From a checkpoint of a small transformer trained on Wikipedia.
Size: 10 layers, MLP 256 SwiGLU.
Architecture: rotary positions, no biases in attention or MLP, untied embeddings, normalized queries and keys.
Training: a variant of SOAP for these matrices, 174M tokens, 2649 steps.
Each number is 200 + 40 x the weight over its row's rms, rounded and kept within 0 to 999. Layers, rows and columns count from 0. The size before them is the row's rms in percent of the matrix's.

# layer 4 MLP gate, 256x128, rms 0.196, rows 93-192, columns 0-31
094,185,183,212,159,194,298,167,323,151,230,197,216,220,231,166,197,166,217,255,192,226,206,206,231,175,193,204,121,181,181,152,120
091,166,201,198,131,219,153,272,233,227,236,218,222,98,200,146,260,173,254,248,180,213,187,218,186,140,139,279,213,147,100,218,215
097,241,201,127,208,211,150,175,202,139,201,176,183,245,229,240,193,182,199,215,179,206,196,149,107,174,150,144,294,108,174,199,180
100,198,179,129,173,242,278,173,194,204,197,185,172,160,168,172,209,184,200,246,221,147,243,198,220,272,201,177,230,188,115,115,239
098,242,206,127,223,221,211,191,224,226,229,209,226,235,274,185,179,312,214,230,276,197,152,165,169,147,258,241,180,183,147,132,167
108,181,167,188,173,211,227,120,236,171,199,181,106,176,230,253,185,223,224,253,196,185,173,247,177,216,200,146,167,163,219,231,157
081,230,134,234,202,236,188,168,205,265,218,119,190,184,288,178,186,135,226,199,192,235,242,227,195,235,215,206,182,229,205,282,265
098,202,186,223,205,101,195,167,228,138,172,163,161,253,305,261,239,170,262,190,168,194,259,173,157,173,216,200,200,207,259,167,170
093,186,219,197,206,223,239,289,107,268,259,197,193,238,200,219,229,194,237,154,214,211,187,204,174,124,183,165,176,221,222,228,143
105,269,224,243,176,235,176,192,202,157,225,269,244,201,167,192,163,148,191,157,158,188,227,207,182,198,134,126,230,295,204,265,236
094,213,219,189,234,204,206,165,191,135,145,292,267,227,194,207,187,194,187,286,196,261,134,203,228,183,114,244,178,243,248,236,244
110,257,232,148,214,173,231,204,167,269,239,176,163,203,246,215,222,139,220,285,229,226,227,203,205,236,251,138,158,215,187,139,188
102,123,192,261,194,210,228,175,252,147,216,202,179,244,197,172,191,256,175,209,142,167,207,105,141,155,164,217,249,192,270,261,221
102,135,118,148,185,182,203,218,127,263,259,213,255,189,120,203,198,242,223,182,235,238,271,224,214,173,164,147,264,185,286,149,222
104,184,290,210,181,228,250,167,163,178,151,231,186,147,167,187,161,234,118,252,195,116,117,168,110,205,207,161,230,207,208,193,231
108,164,204,90,175,218,211,168,134,195,238,178,254,194,220,225,300,182,176,243,189,200,235,152,224,206,201,216,261,203,231,200,230
104,81,208,132,226,251,213,217,257,261,194,184,135,202,107,186,202,217,154,152,178,217,222,216,205,273,201,260,196,178,214,144,178
107,182,173,166,187,222,154,219,158,181,135,191,206,233,195,301,194,198,142,171,126,257,292,207,186,229,245,148,221,217,187,221,190
101,246,150,292,192,178,192,192,179,117,266,174,185,198,257,241,233,215,145,277,119,228,169,157,187,164,212,182,172,175,142,232,202
096,263,121,241,179,207,193,207,166,129,142,177,134,255,176,239,196,234,183,253,176,191,177,212,211,227,283,189,228,276,177,152,231
098,215,158,161,226,249,216,220,264,193,207,144,207,169,200,200,166,148,202,187,219,266,147,201,189,124,231,241,181,176,183,202,186
104,159,236,222,312,208,122,172,220,209,219,231,177,183,183,135,266,125,180,204,231,179,172,169,177,165,257,128,121,175,222,198,213
094,250,195,166,190,189,152,194,178,195,164,190,184,253,129,262,240,198,252,141,186,246,221,190,253,217,234,238,221,187,238,240,166
103,196,211,266,262,264,173,227,159,172,243,178,146,271,229,226,217,247,196,270,170,238,264,149,217,176,171,139,169,263,205,197,188
096,180,189,216,199,146,263,194,140,211,153,198,187,240,209,213,235,237,212,180,118,222,249,178,194,201,183,172,187,231,230,170,237
098,198,194,195,156,241,248,198,205,217,168,148,123,162,187,165,161,231,186,278,214,189,200,177,157,171,193,206,170,195,264,143,186
110,244,201,192,220,247,174,141,165,253,161,210,223,233,165,177,160,230,187,268,130,167,223,225,206,157,280,231,198,242,212,239,265
109,252,210,141,210,245,196,198,281,153,147,128,224,173,157,156,209,183,194,253,150,238,199,195,198,114,132,233,272,203,197,204,165
107,219,131,197,197,211,267,181,180,215,260,192,182,186,185,205,246,234,154,137,260,159,162,174,229,221,170,140,254,262,192,204,209
099,296,212,131,162,250,253,214,168,211,249,145,254,180,197,115,185,225,203,204,188,234,147,176,182,161,176,199,172,126,160,214,215
101,148,214,190,230,198,162,229,154,132,217,198,198,215,306,198,81,247,135,226,197,192,172,236,232,260,279,186,185,130,140,234,190
099,151,201,268,149,248,219,223,192,216,101,173,238,223,140,226,210,252,263,218,235,189,130,244,223,143,224,190,173,174,176,266,221
090,233,210,202,226,224,208,169,102,212,230,219,202,158,165,186,227,243,180,232,171,207,233,197,194,143,206,217,157,170,209,215,245
098,152,201,207,149,230,224,160,266,185,244,181,236,204,214,297,278,242,233,201,183,231,165,203,152,116,154,265,144,251,134,266,228
102,193,145,180,133,217,180,187,209,198,220,108,179,248,151,207,241,244,186,178,178,209,217,181,208,220,181,213,221,167,229,228,135
106,185,158,161,143,204,206,165,197,280,253,253,213,189,234,230,205,180,213,240,216,205,248,206,165,187,282,236,162,151,237,225,160
100,126,269,266,169,250,204,164,197,251,187,230,202,288,196,196,177,223,230,175,208,225,159,169,224,189,214,177,172,202,172,201,243
105,163,199,188,168,97,179,205,182,223,229,219,173,265,225,215,159,267,217,104,244,197,272,163,211,175,194,251,214,200,182,161,205
100,229,235,211,200,154,235,115,207,70,137,273,163,173,222,139,174,182,162,197,231,204,161,230,140,262,183,221,143,198,131,188,201
100,239,186,155,244,241,313,238,172,265,170,165,232,229,230,236,193,230,218,230,192,187,205,211,266,191,207,171,225,199,272,289,180
101,166,222,216,199,227,212,204,212,167,224,221,137,197,197,232,160,165,161,207,170,257,142,186,220,252,207,146,231,194,196,151,217
098,193,221,176,196,158,194,193,184,181,245,255,253,168,256,167,260,158,202,200,200,199,209,206,144,191,218,83,199,210,197,186,150
101,183,197,135,170,247,261,186,216,179,199,251,186,167,180,215,143,168,168,127,287,233,193,147,210,216,191,180,157,138,206,218,222
096,95,260,121,197,182,234,255,163,170,190,189,300,232,194,221,233,195,161,212,154,132,232,152,173,210,156,166,179,253,202,247,219
110,292,215,138,240,136,207,228,190,214,227,174,280,233,141,228,200,170,123,151,148,132,144,213,168,236,178,259,165,223,131,237,220
097,237,196,167,271,206,212,215,175,224,142,168,185,242,220,170,213,204,263,142,233,166,211,216,140,190,155,180,162,226,213,248,176
113,227,192,237,267,159,219,256,133,203,228,214,190,198,183,203,196,207,219,168,194,143,139,209,181,228,221,272,252,195,94,221,187
102,239,137,178,211,129,246,171,212,234,237,271,148,193,224,143,237,206,205,215,185,144,214,240,136,218,232,206,169,233,238,187,235
104,276,194,189,246,264,243,226,150,128,200,170,212,250,179,166,145,173,154,218,220,142,172,183,181,210,209,196,212,295,187,150,198
102,213,191,184,245,144,154,183,300,157,215,253,184,171,219,268,282,222,153,276,167,263,202,198,194,280,218,199,216,192,148,137,200
099,155,271,195,183,217,229,193,200,122,189,170,248,194,181,244,101,164,133,257,166,172,305,217,195,183,167,126,133,209,169,145,187
103,154,228,238,217,178,226,218,246,248,168,196,182,174,216,219,217,152,204,224,174,166,222,154,204,190,289,125,262,213,215,250,158
093,182,175,214,145,239,295,173,202,157,213,230,136,193,185,183,176,244,158,210,155,177,104,228,204,219,159,225,175,136,230,206,181
107,250,177,240,240,181,192,288,256,151,209,220,109,223,231,235,252,249,298,169,199,224,169,208,184,178,204,172,272,218,204,177,236
107,279,196,211,156,249,200,215,187,158,166,169,224,247,164,221,199,169,139,239,277,156,237,228,178,169,241,225,176,250,191,153,246
092,167,202,104,237,211,173,252,205,217,124,178,225,224,208,155,210,198,215,81,205,255,133,160,165,182,153,241,272,194,171,250,133
092,188,199,194,209,230,311,185,194,183,195,167,218,243,212,112,204,201,146,294,154,128,210,236,201,258,161,254,196,187,201,208,236
095,195,206,193,205,203,219,198,251,257,153,179,209,232,168,175,199,150,139,158,237,195,210,204,157,192,210,112,188,160,214,186,214
098,218,169,155,153,279,235,194,247,250,193,207,159,218,144,187,204,182,150,208,187,170,243,159,171,230,226,173,215,226,134,178,304
099,177,153,147,194,135,174,210,186,172,185,194,122,222,185,138,156,168,244,190,248,226,222,211,210,248,146,206,195,152,220,146,266
095,175,178,202,123,196,257,176,217,209,158,257,232,213,211,178,202,72,112,167,190,239,255,245,243,204,109,230,180,184,206,214,201
100,147,213,202,157,253,166,227,208,211,205,166,171,208,256,209,227,171,178,200,165,139,147,224,144,220,157,99,144,209,153,204,251
099,266,253,158,191,138,233,183,182,224,164,273,210,234,200,260,236,147,192,259,196,183,282,177,242,153,179,226,182,250,147,202,157
096,131,229,271,227,241,146,174,97,245,166,201,269,194,195,210,154,194,228,232,137,108,257,225,197,156,211,225,253,216,203,274,160
105,246,159,218,171,254,218,183,207,172,232,206,197,249,227,209,160,199,224,233,257,221,220,248,184,177,218,198,192,249,143,231,257
098,251,267,156,234,197,221,256,159,172,264,186,183,217,216,275,215,167,190,145,107,182,95,139,243,211,185,168,221,246,200,162,189
096,193,183,191,167,165,201,203,170,205,171,135,190,220,181,210,200,205,175,172,121,142,309,178,208,192,189,277,245,208,248,231,219
106,227,219,179,150,140,233,217,187,181,226,147,226,209,191,235,189,187,253,142,219,152,257,145,185,159,172,247,246,201,213,243,198
094,172,222,162,202,173,208,253,204,157,231,187,163,170,183,172,120,187,217,211,214,227,237,242,166,185,188,140,248,275,281,170,174
096,157,157,185,183,207,222,192,240,170,219,254,212,171,144,311,168,215,232,190,177,247,242,226,219,221,171,218,224,135,168,207,162
104,172,249,176,207,163,282,173,179,196,159,134,182,280,226,139,245,239,264,220,260,231,154,209,214,224,195,223,181,179,230,195,149
103,220,230,144,196,222,219,147,203,128,160,232,157,223,147,160,120,185,142,250,208,180,191,213,185,181,201,226,226,253,220,252,125
108,187,197,182,193,202,266,224,181,185,233,179,187,195,221,178,139,144,222,173,159,287,241,211,83,188,228,181,237,200,113,244,174
100,112,248,264,187,234,194,180,237,167,218,250,226,241,180,211,227,205,260,163,149,222,162,178,227,194,164,272,218,243,210,303,150
106,202,289,294,277,195,178,269,277,203,138,209,212,165,177,192,206,170,180,159,116,230,187,163,223,180,220,125,201,250,201,253,178
103,198,195,244,258,212,231,182,182,169,205,169,168,179,183,183,140,116,109,258,179,257,160,175,207,191,229,233,136,153,246,199,226
107,199,228,187,203,187,215,239,217,234,154,200,252,188,171,237,252,197,220,246,179,221,124,213,235,164,247,162,290,264,141,288,175
099,178,206,163,221,205,201,163,201,132,207,175,157,188,226,229,218,166,139,167,204,274,209,178,228,186,256,159,279,237,162,242,162
102,257,182,244,188,216,169,183,168,160,128,213,197,170,257,194,175,191,208,229,227,212,243,272,241,165,192,246,179,156,145,175,174
098,206,209,240,177,196,178,198,186,127,221,178,237,200,162,203,221,175,192,247,178,153,139,280,217,203,210,231,136,196,184,215,142
104,211,157,236,236,145,183,184,203,98,217,190,154,217,138,248,252,231,240,171,181,276,248,238,183,169,165,228,190,182,199,130,213
104,209,215,208,194,202,144,189,217,255,240,163,144,203,207,199,164,181,173,212,202,201,234,232,187,243,123,306,153,235,155,247,219
098,260,205,173,186,253,159,205,211,253,178,211,219,249,192,190,189,153,195,189,220,186,253,214,276,247,148,167,214,241,246,220,217
100,213,221,216,230,248,145,195,183,222,156,147,156,118,173,174,152,222,232,164,131,209,161,152,188,277,164,153,178,213,207,240,217
095,216,189,255,277,188,193,230,199,213,230,238,206,185,198,173,202,165,178,240,224,257,171,238,170,214,109,198,190,190,132,142,209
086,218,235,193,198,220,200,204,244,213,196,207,119,187,176,179,170,130,117,172,271,179,197,214,200,155,209,195,247,196,228,180,243
107,231,284,254,191,190,198,177,265,236,136,225,205,183,132,265,221,192,179,225,153,207,150,112,214,205,169,203,284,189,207,202,239
103,229,212,244,165,247,187,156,129,121,166,165,290,208,175,226,201,230,181,237,181,170,216,240,216,147,137,164,178,241,178,252,168
107,141,229,187,185,136,265,173,182,188,103,208,185,175,202,113,241,257,192,223,136,254,247,190,147,186,165,177,228,194,113,203,134
099,221,203,143,209,222,241,172,191,125,206,193,166,229,87,264,118,204,234,191,156,236,184,146,182,205,243,199,307,214,179,233,147
103,197,221,200,224,184,176,242,174,194,181,213,204,220,154,268,176,228,155,279,143,242,180,171,229,149,274,237,165,228,263,228,220
099,240,180,200,303,146,136,176,145,190,234,231,90,191,279,131,182,160,197,240,198,252,225,231,268,190,198,183,194,210,220,209,158
105,150,185,234,223,236,124,224,205,169,248,219,250,221,214,223,196,214,163,123,175,262,139,193,99,178,179,275,267,252,174,226,186
113,220,247,218,228,192,273,231,237,191,111,164,174,203,179,229,211,281,197,172,131,201,78,178,204,142,180,211,228,218,203,169,201
101,142,229,165,153,147,116,292,168,260,187,183,151,198,240,225,203,150,196,168,107,254,247,230,182,198,193,204,204,252,275,195,200
104,196,201,204,207,167,206,144,175,171,252,217,178,215,244,138,259,155,223,233,240,124,182,223,222,257,166,156,171,228,233,222,196
109,185,244,224,184,239,171,250,227,226,253,252,154,171,176,154,179,136,239,214,143,253,101,231,172,237,182,256,247,185,202,184,182
096,179,226,172,241,256,234,166,221,186,251,160,146,179,287,136,167,218,152,215,222,188,153,224,198,199,188,167,181,195,255,142,227
100,190,256,218,179,190,190,231,151,214,208,183,228,244,166,227,189,226,149,218,181,262,181,269,185,221,191,193,254,243,261,220,215
104,140,208,171,158,225,224,135,179,252,189,185,227,136,176,275,287,270,176,215,192,194,147,120,279,254,213,241,212,222,198,239,194